{"n_layer": 8, "d_model": 512, "n_head": 8, "n_kv_head": 1, "head_dim": 64, "d_mlp": 1024, "vocab_size": 16384, "activation": "swiglu", "norm": "rmsnorm", "norm_place": "pre", "norm_eps": 1e-06, "positions": "rope", "rope_base": 10000.0, "rope_fraction": 1.0, "qk_norm": false, "attn_scale": 0.125, "bias": "qkv", "tie_embeddings": true, "parallel_block": false, "init": "normal", "init_std_qkv": 0.0236, "init_std_o": 0.00589, "init_std_up": 0.0236, "init_std_down": 0.00417, "init_mimetic": 0.7, "optimizer": "soap_variant", "lr": 0.00517, "beta1": 0.95, "beta2": 0.95, "weight_decay": 0.11, "lr_head": 0.00595, "grad_clip": 2.0, "warmup_steps": 200, "schedule": "cos", "final_lr_fraction": 0.0, "batch_tokens": 262144, "seq_len": 1024, "doc_mask": true, "train_tokens": 971600000, "steps": 3707, "dataset": "wikipedia_en"}
Each number is 128 + 32 x the weight over the matrix's rms, rounded and kept within 0 to 255. Layers, rows and columns count from 0.

# layer 4 MLP up, 1024x512, rms 0.123, rows 801-835, columns 0-63
[[132 164  82 109 151  77 132 119 145 114 158 114 122 137  81 125 132 123 135 116 118  86 143  91  65 175  91  97 137 203 136  91 105 150 120  94  94 114 143 115 125 102 154 104 131 124 153 146 129 117  68  73  81 167 114 127 134  95 151 131 137 118 123  84]
 [116 121 170 183  84 130  77 142 136 152 155 120  95 102  90 142 105 129 115 127 113 187 108 119 116 156 178 143 154 122 162 133 190 129  99 105 124 143 188 139 133 140 166 125 118 119 167  77 117 119 165 115 164 159 170 135 163 144 163 145 165 125 115 183]
 [ 96 110 128 119 142  80 159 147 102 167 200  98 102 180 102  99  88  99 175 127  71 167 144 137 129 137 126 162  63  82 115  84  73  91 115 108 140  61 138 143 130 123  54 156  72 178 108  93 155  44  92 159 160 147 145 118 105 142 113  81 142 152 137 159]
 [110 189 114  97 125 143 123 139 191 110 155 132 111 157  98  97 121  98  83 126 124 133 139 166  71 156 124 141  71 159 168 113 149  96 167 159 140 126 139  99 152 107 140 134 103 131 124  80 130 124 121 111  80  60 108 110 133  83 120 161 121 138 133 121]
 [177  78  85 138 139 119  84 153 144 160 148  85  91 128  91  82 130 120 119 141 101 125 156 137  97 101 121 142 152 171 136 124 115 154 130 147 171 119 116 121  45 135 173 128  89 169 114 117 132 123  89 100 168 110 142 170  94 136 112 108 150 121  72 106]
 [101 124 157 128 141 133 145 149  91  81  96 130 136 129 158 135  88 141 120 141 135  93 129 168 149 127 108 133 122 160 171 123 139 118 173 152  74  97 169  95 126 134 104 127 128 115 113 157 159 161 110 138 149 119 192 128 155 181 184 131 130 104 162  94]
 [ 92 110 115 125 141 101 172  95 154 107 159 105 123 165 111 134 150 130 101 115 111 145 133 134 134 116  86 173 135  64 187  73 110 168  92  86 153 116 167 110 145 122 138 155  79 156  87  93 100 162  70 161 120 118 140 155  87  97 180 111  89 138 163 127]
 [112 153 135 165 141 117  98 173 142 112 127 126 149 151 195 145 137 122  77 101 168  97  99 157  99 146  87 126 141 154 138 128 133 112 110  98 203 166  91 111 112  82 179 108 103 126  78 132 123 141 125  92 110 151 142  94 132 143 141 121 102 153  94 126]
 [135 165  74  81 200 144 102 179 178 131  96  81 124 137  96  10 129 163  68 147 125 163 148 127  53 135 140 182 110 106 139 125 154  85 131 117 107 101 112 146  74  94 184 177 134  97 143 126 105 124 130 121 155 100 135  72 127 113 153 122 101 147 165 174]
 [114 115 132 127 189 128 131 106 101 105 163 151  85 161 143 163 113 150  91 142 166 129 138  57 160 121 139 120 118 144 158 139 117 139 125 130  90 107 136 127 136  94  91  71 144 132 153 116 125 218  58  65 109 149 120  61 137 112 168  70 113 112  63 124]
 [145 167 157 133 121  68 164 121 108  85  82 125 137 153 103 123  63 178 137 116  69  80 155 126  94 183 117 186 140  96 119 134 136 169 131 142 188 165 149  88 114 119 153 115  99 132  69  44 162 165 149 142 121 100 178 125 121  99 134 160 169 117 120  67]
 [ 94  92 138 102 130 140 125  73  94  71 167 146 114 113 107 125 107 112 123 167 108 191 112 140 133 168 114 103 149 125 101  80 142 122  87 186  97 129 123 119 126 115 111  94  73  97  96 103  90  95 151 144 106 129  77 143 142 122  93  86 165  70 104  84]
 [127  94  66 142 149 116 113 120 175 172 141 126 168 107 114  31 171  74 145 100 114 166 132 115 122 157 133 125 122  83 198 138 109 105 131  92 115  83 144 172 145 119  54 115 146 177 153  77 106 143  73 110 129 121 168  87 112 143  99 118 130 157 177 174]
 [ 99 167 121 110 101 135 128 114 117 128 123 175 142 128 112 222 185 133 151  71 168 107  77  76 129 105 118 152 112 160 197 159 163 155  93  73 110 159  87 172 172 184 190 138 154 143 131  83 199 158 204 136 115 151 172 151 105  58  79 118  98  86 142 120]
 [ 85 137 181 154 199 153 157 130 146 142 167  97 177 138 126  81 139 151 110  95 124 116 134 122 138 139  85  90 130 153  71 124 128 119 166 100 126  73 167 149 203 123 124 131 130  92  93 127 138  72 141  69 150 109 142  83  77 105 146 148 149 130 131 109]
 [215 137 113 172 107 107 143 135 118 122 176  92 103  79 114 119 140 191 162 215 176 144 120 178 103 137 152 170 108  96 114  65 117 124 119 133 108 114 145 152 139 102 192 153 199 142  68  74 110 153 102  51 143 125 157 163  60 105 110 150 191  93 119 153]
 [157 102 117 100 121  95 186 175 134 117 133 121 201 181 137 114 145 127 108 170 106  91  91 171 128 110 134 115 117 117 203 124 110 153 140 131 137 137 109 137 122 180  81 150 154 135 142 132  94 142 166 151 137 180 139 121 112 102 117 115 118  92 165 168]
 [186 114 126 128 182 104  80 113  74 118  66 111 136 159 165 138  60 136 149  88 130 130  88 124  99 147 137 165 117 146 113  75  74 173  88 172 134  81 187  86 121 149 144 126 105 134  91 144 120 199  82 101 148  45 147 135  95  35 123  96   7 121 137 106]
 [157 125 115 100  93 107 180 112 108  79 182 110 114 108 111 102 113 114 127 137 103  92  66 166 151  95 165 178  90 128 103 182 151 125 152 151 123 125 130 143 103 149 139 107  92 167 162  71 147 136 128 130 174 157 106  90 137 134 119 118 144 114 152 196]
 [153 130 102 121 119  95 114  78 141 109 110 116 134 109 178  82 141 126 132 151 103 107 167 169 118  91 140  71 132  60 145 129 170 160 104 150 121  94 184 139 134 170 150  81 140 172 129 114 170  70  96 126 101 130 129 150 146  90 137 124 158 149 137 128]
 [131 105 139 120 130 102 127 203 112 140 106 121 156 180  78  82 110 161 114 138  59 153 128 101 126 161 115 124 131 133 156 114 171  71 129 130 168 152 156 127  71 125 113  96 166 118 117 151  94 142  74 156 138  94 113  44 142 135 112  77  98 106 163  75]
 [157 118 101 122 134 114 108 103 178 161  84 160 123 125  89 119 216 172 116 142 168 153 118 136 188 121 128 120 126 125 151 208 184 116 134 116 151  96 103 123 173 158 100 161 158 162  46 116 163 149 133 124 151 151 144 144 103 146  97 132 129 153 110 132]
 [ 82 164  84 165 146  98  77 148 145  87  71 152  79 111 150 202 151 117 111 181  73 187 142  89 162 100 143 108 171  86 158 171 157 157 106 117 172 193 170 103  78  76 103 199 167 141 153  97 182  74 136 108 130 162 142  74 118 120 113 169  58 138 130  96]
 [131  83 115 175 172 114 106 107  77 105 140  86 109  54 150 102 117 118 142 139 162  61  86 163  68 127 117 131 179  87 115 166 108 134 104 121 156 112 145 143  69  93 202 126 114 172 162 174 128 118 110 140 116 103 105 143 142 135 176 179  95 171 155  92]
 [ 80 103 113 158  96 182 115 177 102 121 154 202 118 147 167  85 107  59 129  83 135 124 104 153 146  76 104  81 133 142 101  96  93 145 157 119 128  64  99  91 149 114 146 167 100 123 185 118  66 105  93 116 188 136 162 117  71  99  81 164 116 111  95  96]
 [111 164 140 117 120 146  88 155 119 132 119 116 165 103 128 108 126 139 116  64 104 204 112 107 104 128 131 143 105 103 145 104 161 143 147 120 134 115 136 203 159 149  92 132 120 170 146 168 129 127 134 158  87 173 146 140  61 170 167 181  56 119 127 115]
 [181 142 135 170  93 111 136 132 116 168 161 113 142 105 125 123 158 130 149 102 101 189 132  90 182  98 137 136 111 169 215 120 131 122 160 184  81 116 172 157 156 190  53 136 109 103 164 132 144 119 156 131 166 125 142 168 158 133  89 108 106  74  88 127]
 [101 191 142 173 149 174 224 133 163  47 119 117  40 165  95  83 135 134 146 124 125 130 115 109 162 130 163  88  79  79 110 146 145  91 129 142 149 146 148 149 108 127  85 107 125 107  58 132 148 139 155  99 199 112  60 130 154 137 125  98 151 149 152 156]
 [121  81  95  95 128 157 190 104 172 103 164 103 119 150  91  78 124 154 121 114 135 124 130 130 145  99 150 158 149  98 106  85  83 121 160  94 111  87 150 139 152 139 114 116 106 182 135 154 106 121 111 110 122 131 137 133 125 159 145 109  81 180 103 160]
 [108 121  80 102 126  84 154 165 107  86 140 115 126 146 121 148 103 110 103 138 167  72 124 154 132 159  94 100 143 193 118 103 148 128 116 165 151 109  87  76 107 114  85 152  97 116 113 121 173  82  94 145  89 149  96 101 116 125 139 181 166  98 109 170]
 [113  73 140 147  87 116  78 102 186  68 138 169 133 150 144  96  97 145 115 121  99  90  85 186 150 136 128 118 104 109 130 165 131  85 119  99 172 141 132 120 117 136 137  96  93 112 124  96 176  71 124 134 200 191 105 176 189 162 191 171 153 135 167 126]
 [ 58 174 113 137 128 153 113 176 125 158 139 116 144 117 174 186 199 105 107 129  84 160  97 114 130  96 136 176 159 173 129 171 131  80 136 162 103 101  82 128 157 165 186 124 154  70 147  94 127 194  88 154 103 133 103 117 157 137  83 119 139 127 121  31]
 [117 115 206 120 101 141 124 183 201 106  69  80 199 149 118 130 113 142 186 133 125 121 159 151 108 159 110 141  89  91 122 151 154 137 149  84 162 190  97 210 165 117 116 126 130 129 138 113  98 162 125 116 186 147 114 108 126 122 175 179 117 144 113 149]
 [160 135 127 105  68  87  99 154 123 137 155 170 145 124 141 122 107 105  84 109  67  91 148 111 155 113  76 111 134 172  35 112 129 146 143  86 136 189 168 171 128 115 162 136 134 135 122  95  90 138 167 132 139  99  81 182 157 122 127 154 119 151 126 130]
 [154 148  89 141 141 146 116 131  92 150 108 139 107 106 120 120 165 122 109 158 104 145 127  93  79  72 138 129 122 128 103  87 148 108 109 145 158 101 114 170 141 137  87 132 131 152  94 205 150 196 112  97 144  93 172 105  97 115 199 139  78 152 155 115]]
# layer 4 MLP down (transposed), 1024x512, rms 0.119, rows 801-835, columns 0-63
[[154 119 165 145 133 120 105 154 120 104 137  80  87 133 173 148 165  52 110  47 177  85  66 136  83 154  61 118 126 145 121 134  71 134  78 146 132  94  98  82 151 180 182  94 147 111  81 112  71 159 147 119 114 141 112 116  88 141 116 178 127  89 106 132]
 [ 65 107 153 171 124  79 112 137  84 109 149 129  56 102 162 192 166 118  88 142 134 123 166 146  95 147 142  97 166 147 108  84 174 158 135  86 125 122  90 153 150  88 163  85  58 178 180  88 158 164 161 116 136 107 120  59 179  87 127 116 182 116 107 135]
 [145 182  88 136  89 152 126 133 146 119 206 149  96 135  74  78 197 109  92  99  52 150 173 191 155  95 148  65 135 136 102 100 144  76 140  79 141 141 120 143 117  99 169  59 110 114  93 180 154 151 125 122 138 148 118  17 150  99  37 107 107 116 126 124]
 [179 138  76 178 121 179 116 109 136 200 160 129 118 101  79 102 108 113 148  89 116 164 139  38 118 111 160 137  80 170 152  97 147 143 109 229  83 105 138 126 148  59 168  79 158  97  91 152  98 113 136 162 175 112 155  99 153  83 118 123  90 137 122 186]
 [114 127 126  96 138 124 123 107 134 142  72 172 114 115 107  79  85 124 166 138 109 121 123 157 173  94 125  89  55 157 111 105 142 135 175 172 178 161  83  99 107 132 132 124 140 108 164 142 123  90 158 137 175 180 155 132 149  93 127  56 120 102  48  95]
 [ 99 129 127  92  63  78 123  80 129  91 148 151 137 106 139 175 159 104 119 138 203 121 176 191  52 124 100 163 173 174 184 164 185  78 139 136 117  97  51 135 102 173 105 145 181 101 105 146 111 134 159 152 130 148 178 148 147 101  79 148 154 110 213 201]
 [118 102  63 130 107 105 109 144  91 129 136  73 118 103 160 125 156 159 193 100 115 124 156 166 114  96 172 179 154 134 129  86 123  89  60  77 100  77  91 102 125 152 124 163 106 103 133 107  84 109 155  85 189 136 104  89 129 150 122 166 117  95  63 147]
 [145 151 118 137  99 170 153 139 158 167 157 116 155 104 125 103 110 157  90 134 107 111 158  97 143 128 162 126 162 102 143  71 149 109 137 147 117  84 161  88 154 168 121 117 153 137 126 103 159 154 161 140 108 129 149 118 102 112 180 127 108 104 118 128]
 [150 187 159  47 188 117  93 105 156 145  59 112 125 138  81 116 157 145  47 137 184 108 206 117  74 114 146 156  79  91 135  73 115  47 112  81 109 101 110 113 141 164 112 194 197  88  75 101 154 103 121 104 149 111 164 112  52  85  95 153 102 157 160 146]
 [135 135  86 132 128 135 137 109 127 146  96 114 118 148 146 141  92 159 152  98 125 131 155 121  90 120 155 103 103  91 128  81 107 136 164  98 162 164 148 125 121 120 112 142 126 181 104 142  78  88 146 127 158  89  64 122 111 132 103 100 135 139 137 151]
 [ 60 161 127 171 113 140 137  84  59 160  68 129 114 139 143 128 139 104  81 112 119 132 126 144 170 149 103 156 105 172 153 158 147 140  91 127  74 131 196 163 110 115  98 133  98  92 110 140 126 155 120 119 116 130  83 140 153  79 103  83 122  98 124 134]
 [185 149 149 130 145 101 110 149 187 145 136 142 117 112  75 140 143 138 161 132 132 142 189  39 106 182 121 130 174 155 111 146 177 174 194 124 157 148  61 151  99  83 155 116 150 107 145 124  78 165 113  99 133 141 130 159 183 105 163  87 137 146 187  84]
 [137 150 151 148 107 125 210 104 101 136 134 124 178 122 122 126 102 145  93  78 158 106 141 148 142 153 154 118  98 118  72 128  84 138 130 108 140 130 124 150 111 106 123 120 122 147 153 137 146 154 147 121 162 162  92 145  98  97 101 117 127  91 113 111]
 [121  92 169 159 104 176 138  88 135 147 104 175 116 192 131  77 141 105 135 153 118 139 187 150 170 137  90  90 148  79 168 121  72   2 103 125  52 116 102 166 141 167  73 126 142 174  73 160 127 115 170  82 108 191 118 164  89  87  82 150 138 159 110 134]
 [130  80 182  85 128 161 150  88 171 123 171 177 178 142 133 140 114 174 117 111 122 127 187 167 134 180 173 145 147 127 163 140  62 162 112 131 157 115  54 164  43 179  74 139 198 215 138 125 151  84 145  84 103  95  42 113  79 181  75 114 114  94 113  99]
 [113 144  99 161  82 152 134 164 170 140 171 130 166 166  62 119 148 127 148 161 153 157 129 135  96 105 132 182 120 119 125  75 132 102 108 166 110 177  83 146 151 126 181 135  70  95 113 132  91 113 142 130  88 132 147  65  78 139 156 153 144 132 118 149]
 [146 131  98 104  95 121 148 170 132  76 121 156  86 109 125 151 101 107  63 136 133 178 120 104 114  91 155 135 116 121 112 179 125 144 180 138 104 139 154 123  95 106 168  73 142 115 138 150 154 124 100 171 109 131 162 136 123 138 206 137  91 187 177 137]
 [ 83 112 102 158 142 153 109 160 121  59 104 136  73 172 139 149 112 128 115 151 112 114 132  78 121 127 138 115 136 139  94 127 124  79 129 133 132 116 135 132 103 148 105 155 153 127  87  61 124 105 164 111 134 188 128 117 116 126 127 144 106 123 154 114]
 [113 168 146 113 119 146 164 114 142  62 170  98 121 153 132 132 118 102 177 137 110 130  80 111 128 158 102 137 176 136 151 117 128 199  81 125 142 132 120 138 128 137 112 163 102 119 175 124 179 138 115  91 144  98 126 103 150 136 108 139  90  98 118 158]
 [172 136 110 121 115 125 115  96 104 128  77 157 146 168 130  69 104 110 191 145 204 159 146  90 126  69 142 140 100  77 188 107  99 149 111 131 145  97 171 100 101 169 143  76 168  75  91 125 126  93 193 101 156 123  76 128  87 118  92 147 144 113 135 102]
 [ 92 124 116 178 128 129 123 133 149 140 127 199 102 115 183 143  85 113 111 107 131 138  94  70 177 110  80 139 157 114 140 173 214 153  81  46 147 213 116 153 133 112 114 197 120 104 149 153 151 134 116 179  96 147  53 116  75 162 123  97 127 115 158 137]
 [141 139 136 138 122 110 129 106 173 202 164 158 153 124 145 183 109  90 170 131 169 103 153 156 179 103 116 121 122 181 144 131 123 169 140 186 118  81 106  70 108 145 189 125 165 130 228 189 150 165 116 141 126 155 138 140 171  86 105 172 113  77 192 162]
 [129 131 132 120  98 169 139 162  83 108 120 125 156 144 107 134 137 102 134 121 124 109 133 124 114 177 144 165 105  91 146 115 105 124 151 133 157 147  86  75 155 131 171 128 152 142 124 123 156 149 152 127 155 139 112 113  46 155 204 171  99  96 140  96]
 [112 141  95 112 101 153 102 174 111  78 139 145 125 113 155 150 143 122 107 171 126 119  92 194  71 139 107 165 113 116  54  77 170  98  88  54 121 130  81 158 122 121 176 162 114 143 131 128  74  96 138 135 130 110 145 178 136 143 115 165  74 160 150 179]
 [146 180 128 102 178 104 107 141 149 136 125 140 144 122 153 189 158 177 170 133  64 183 119 131 119 162 150 161 131 101 135 107 108  93 152  95 118 140 139 188 114 139 131 129 220 157  82 171 152 193 155 177  94  84 114 137 131 120 115 128 136 153 137 120]
 [143 160  98  47 154  65 158  72  85 170 136 157 195 138 127 123 121 183 104 174  99 239 199 102 133 123 113  74 173 137 141  59 114 106  93 182 180 142 193 141 203 141 147  90 138 114 136 139 150 103 193 152 155 117 119 115 121  97 156 221 102 108 110 148]
 [116 103  37 118 110  70 166 107 130 140 140 138 161 127 114 130 117 122 108 103  81 125  96 108 160 115  74 126 176  88 103 174 114  76 137  50 149  59 133 184 135 104  65 162 122 161 127 123 138 133 175 184 132 113 188 169 226  82  72 115 122  77  94 119]
 [ 95 126 151  73 136  95 174 162 146 103 122 123  53 125 130  96 118 103 127 150 120 111 189 140  87 119  98 130 199 129 185 103 108 134 158 184 118 132  49 204  76 117  53 132 138 133 115 147 119  67 157 135 120  96 111  96  55 145 104 111 158 150 165 106]
 [102  90 137 171 190 109  70 116 126 113 124 139 106 160 139 151 103 154  72 106 129 140 133 138  98 183 124  68 130  90 150 126 107  78 175 155 150 152  98 112 182 132 147 145 137 154 149 120 159  87 144 110  99  99  88 158 130 110 125 159 177 105  91 136]
 [198 157 177 115 130 128 115  79 100 153  73 156  68 108 147 132 101 140  64 150 175 175  90 121 178 130 131 193 144 148 124 142 111 103 164 130 130 118 139 102 112 125 127 131 102 143 177 107 137 116 114 128 103 131 173 149 144 145  36 160  73 143 142 123]
 [159  89 107 175 175  56 128 171 137  93 111  77 164 150 121 133 119 152 100 129 128 144 114 148 163 143 141 117 110 130 168  94  90 145 128  59  97 145  82 150 113 193 139 192 143  92 102  63 109 145  75 142  49 161 133 114 152 159 224 186  66 110 131 160]
 [109  94 145 117 103 108 134  97 111  92 183 131 128 130 108  18 118 118 116 177 124  94 193  62 188 161 134 134 152  35 105 122  93 193  96 103 121 109 180 131 163 146 114 114 144 178 139 110 148 155 145 140 127 114 130 187  79  91 117 178 123 192 112 146]
 [132  95 163 135  71 178 150  84 136 160 118  63 192 162 171 132 134  63 154 138 132 140 146 108 143 133 112  93  66  88 138 147 170 105 171  84 137 121 109 123 142 106 107 115 155 147 137 135 143 179 139 116 114 192 125 109 177 155 199 139  98 132 137 138]
 [127 100 127 165 161 113 102 119 122 115  93 162 155  87 127 142 151 113 161  97 135 149 147 118 127 100 139 132 130  88 110 148 162 135 174 114 138 129 129 124 141 135 164 133 167 122 109 128 139  99 144 152 149 117 138 118  98 144 104 105  97 126  58 137]
 [125 190 128  92 184  96 144  68 159 153 156 144 176 111 136 121 170 140 151 137 115 119 136 189 123 164 170 155 145 137 131 145 125 164  57 126  65  94 127 115 180 156 159 112  96 143 146 151 174 116 110 164 142 159 126  85 111 135 165 103 136 153 116 116]]
# layer 4 MLP gate, 1024x512, rms 0.116, rows 802-836, columns 0-63
[[129 141 151 163 147 136 136 115  97  79 149 107  96 155 117 173 115 170 120 113 164  80 229 121 133  88 117  72  74 121 121  85  90  90  90 140 167 130 116 114 112 100 101 157 175 125 116 147  94  94 118  85 119 149 123 198 168 134 198  97 113 133 132 120]
 [111  96  61  78  64 138 137 148 170 153  95 117 173 148 107 166 155 170 176  69 146 144 152 138 132  90  96 154 148 102 125 143 168 172  96 151  95 122 164  72 120 113 114 137 113 181 113 105 189 154 108 157  80  85 159 215 111 165 149 182 152  96 183 128]
 [152 143 102 112 161 123 115 109 112  87  82 158 140 151 100 102 115 166  90 143 118 139 115 176 221 105  95 109 136 135  93 117 109 126 131 136  92  79 122 120 124 102 167 166 110 159  79 101 159 119 193 108 117 160 127 114 102 109 124 130 165  61 151 205]
 [147 159  68 118 200 128 100 121  89 180 133 176 189  98  88 121  80 129 141 101 122 148 115 132 124 138  97  91 181 170  88 103 110 144 164 178 159 133  76 158  88 106  70 152 109 119 117  69 134 138 129 182 111  91 143 165 176 107 110 133 133 164 125 126]
 [155 138  77 100 106 159  93 127 128 213 125 205 132 139 137 144 185 139  71 111 200  88 153 155 163 139  92  97 126 123 120 180 103  55 143  92 137 129 119 182 109 139 144 153 117 140  90  96  60 123 122 157 137 176 139 114 123 128  81 112 138  80  83 175]
 [140  51 130 155 123 139 163 124 168 131  51 142 115 112 119 147 144 153 140 135 110 146 184 115 156  88 100 115 122 145 127 109 187 181 130 142 135 117 143 188 163 138 129 175 123  90 169 146 102 106 153 139 100  91  92  95 131 203 110 132 113 137 133 184]
 [184 156  86  73 106  90 106 124 124 166  78 142 110  53 145 169 123 148 133 101 166 129 106  86 139 151 101 149  69 132 149 165 139  94 121 120 132 158 152 119 101 101 127 108 138 147 124 133 157 158 182  98 103 167 123 115 112 149 131 180 177 109 126 118]
 [ 71 145 137 193 129 188 102 100 104 128 131 114 109 125 140 203  60 145 202 109 138 106 128 113 172 133 147 125 132 159 101 167 118 170 102 103 155 109 142 103 155  91  78 105 140 104 123 134 162 140 164 119 100  93 158 127 155 161 110  92 123  94  86 104]
 [141 186 136 113  90 114 137 123 170 169 206 126 151  62 193  84  96  66 149 211 103 116 128 172 176 127 117 153 142 129  77 178  82 238 157 103 139 163 100 108 139 127  68 126 174  79 108 107 103 144 138  89  40 185 115 108  42 150 123 155 178 177 113 146]
 [109 148 112 115 130 135 169 143  89  75 123 196 135  95 123 127  98 125 117 121  67 136 119 138 121 126 162 155  95 114 101  57 134 147 177  93 116  93 178 127 146 146 156  72 228 136 151 123 131 128 119 182 148 145 143  87 140 120  74  55 198 115 116 139]
 [189 169 118 109 159 177 123 103 126  94 119 100 133 170 107 122 111 110 104 128 198  54 161 137 137 133 103 139 124 155 110 137 107 115  97 171 168 118 128 211 115 138 131 120 132  83 111 168 139 112 177  96 160 137 158  83 193 128 165 115 124 112 137 190]
 [137  88  80 167 148 212 132 148 155 167  93 155  81 148 140 137 164 134 141 148 148 137  64 108 144 142 162 109  76 127 123 150 153 162 139  98 115 147 105 116 164 109  76 115 146 146 101 132  63 122 119  97  87 141 197 104 145 126 143 134 137 187 103 107]
 [145 158 124 128 146 128  73 146 109  38  68 100 164  89 144 206 146 183 136 156 136  97 174 133  64 154 165 119 122 179 147 136 119 131 108 115 209 204  92 137 121 157 175 147 153 147 125 101 167 164 170 161 150 139 131  91 122 128 110 113 120 143  36 136]
 [132 153 176 110 114 132 204 171 131 147 169 139 123 121 109 160 102 155 159  99 107 102 122 155 122 125 129  82 143 107  97 145 125 117 156 123  91  89 132 141 127 109 129  83 170 112 158 189 138 112 155 100 155 148 139  86  75 112 128 111 111 141 116 186]
 [151 121 148 134  87 122 176 153 165 102 100  96 156 162 108 106 135 188  70 159  99 166  85 153 153 132 141 144 147 106 158 132 180 149 152 101 124 196 100 118 102  73  63 134 160 122 165 127  62 126 150 132 141 166 141 171 132  88  80 176 110 170 101 126]
 [108 115 103 101  88 178 139 154 152  72 105 151  88 157 137  97 135 134 113 126 148 101 110 172 104 116 106 134  92 126 145  97 118 111 115 164  84 123 130  89 143 139 107 103 137 121 131 139 178 126 136 145 141 166 136 158 151 105 148  99 119  81 158  94]
 [180 137 150 112 129 105 104 150  71 204 115 151 120 145 170 138 120 138 194 122 133 145 115 123  78 174 120 156 185  92  76 133 121 191 109 110 100  94 210 152 116 123 159 141 144 163 140 131 117 133 148 141  74 106 120 165 161 141 112 103 110  96 134 138]
 [ 74 135 155 183  90 123  71 125 101 100  86 171 154 100 149 126 116 133 102 147 158 164 144 100 105 116 130 196 109 100 140 119 120 130 160 217  75 123 125 137 156 237 126 182 143 157 131 172 169 194 169 147  83 144 124  77 105 156 152 127 116  71 130 157]
 [113  93 130 180 132 137 146  32  93 151 102 129 136 146  97 128 170  99 108  87  65 131 109 159 146  99 105 162 156  88 139 161 141 164 145 134 144 121 130 158  98 159 122 127 129  48 172 130 114 116 153  91 132 123 131 154 130  80 169  70 188 146  52 120]
 [132 148 110 146 134 136 188  97 200  62 137  62 111 161 119  71 193 122 139 140 123 119 156 144 109 142 127  72 121 112 143 108 117 108  92  65 166 116 101 134 179 128 105 145 133 103 116 151 138 141  57 122  96 190 118 144 130 165 145  84 144  60 169 146]
 [108 142 116 105 188 147 139 129 120 118 180 132 134 132 174 193 138 143 160 160 118 105 175 175  97 175 147  98 136 121 150 151 133 103  95 144 186 106 170 104 116 176 134 100 177 122 169 197  97  83  75 133 134 147 136 157 139 160 157  95 100 104 104 128]
 [144 188 140 141 127 140 125 126 173 166  99 123 143  86  37  86 164 144 168 185 149 141 166 116 166 149  84 141 124  82  88 160 181 181 106 116 154 158 166 170 132 172  74 132 166 201  66 148 170 169 128 143 186  99 163 114 163 144  80 217 130 206 121 151]
 [161 203  79 125 136 140 176 120 113 165 143 154  81 128  54 132 144 194 152 110 138 147 140 148 157  49 106 115 131 163 163 120  98 105 168 117 132 157  83  44  92 119 123 137 142 118 110 173  98 152 122 106 115  93 124 152 108 112 207 109 122  74 128 122]
 [141 190  87 111 203 172  98 131 181 117  77  94 155 114 105 162 154 140 133  82 122  78 197 126 111 170 151 135  62 135 147  85  91  95 216 116  74 145 187 248 114 130 152  97 239 117  82 188 209 251 189 168 119  48 109 149 101  96 162 161 133 131 168  98]
 [121 142 122  88 125 135 135  95 136 148 135 134 240  78 104 103 135 122 134 134 113 112 149 215  99  97  95  53 127 116  95 190 136 107 118 130 181 154 170 124 109 127 107  97  78 126  95  83  89  94 153 138 202 113 139  97  84  79 157 134 151 139 104 156]
 [164 144 136 162 141 128 112 167 158 160  97  90 138 176 182 169 163 143  83 182 175  99 102 144 117  80 141 193 160 131 113  68  81 149 109 131 118 151 255 130 115 211 106  76 149 106 114 110 164 129 116 127 131 158 109  56 132 148  62 130  68 106 114 112]
 [105 140 149 203 117  94 106 154 133 142 127  81 109  95 125  78 186 107 144 132 146 133 130  90 113 139 154 122 115 184  90 152 152 164 159 130  94 160 101  97 159 136 128 161 112  85 175  63 145 149 129 135  89 111  72 126 129 151 128 140 121 182 121 110]
 [107 148 146 179 139  71 144 143 142 102 115 114 133 170 116 130  86 137 135  80 135 145 225 120 148 135 123 139 194  91 146  85 123 159  95 126 110 134 135 115  74 117 130 135 157 115 148  43 129 128  96 128 104 113 144 213 106 135 124 189 139 104  80 109]
 [ 84 137 128 102 107 117 236 146  99  81 172  93 138 117 130 146 168 151  48 191 165 208 162 129 161 162  84  85 157 106 139 133 143 152 156 170 153 142  94 138 105  89 136 151 159 177  86 120 123  91 119 147 150 129 148 125 116 100  92 182 162  84  95  84]
 [208 121  66 116 146 147 155 141 111 165 154 149 113 121  64 156 173  95  64  79 144 139 146 155 112  94 167 163 145 135 112 106 207 112 130 130 140 161 149 183 173  65  74 110 138 145 101  61  99 121 177 147 138 123 114  86 118  92 125  88 144 137 167  77]
 [119 114  54 158 125 147 176 182  95 109 100  84 100 151 165 145 139  96 127 101 137 163 125 206  96 106 105 147 100 206 110 142 155  98 159 153 195 123  45 105 120  59 187 177  91 130 131 164 165  59 200 162  84  77 160 113 216 193 166 141 140  75 177  77]
 [151  96 170 186  96 114 178 147 141 165 133 162 194 115  90 115 133 150  72 194 113 101 152 120 110  50 177 104 127 114 108 141 119  97 108  82 124 190 151 127 151 104  78 145 110 102 116 148 118 183  82  93 167 151 165  88 168  88 115 150 139 144 112 118]
 [107 105  73 155 162 178  83 128 125 134  83  56 111 157  68 135 157 162 196 120 122 123 162 111 142 131 136 112 118 109 133 127 149 138 160 153  75 105  84 149 116 106  62 104 130 134 181 112 124  99 149  95 120 163  72 146 139 171 140 118 130 127 182 131]
 [194  80 134 118 128 142  91 174 145  79 121 149  54 123 166 163 143 112 148 128 125 124 153 171  47 123 169  66 121 110 139  60 135 127  78 112 216  74 101 129  96 149 100  74  86 140 113  84 131  84 196 129 111 189 150 207 110 162 177 125 109  74 138 140]
 [107 112 125 168 112 128 135 123 150 105 133  88 124 136 143 183 140 128 132 179 127  89 160 145 107 119 101  83 140 175 132 140 135 152 155 167 145 122  68 110  90 144  99 125 135 135 148 128 133 154 106 150 101  64 152 139 150 107 152 153 114 127 105 119]]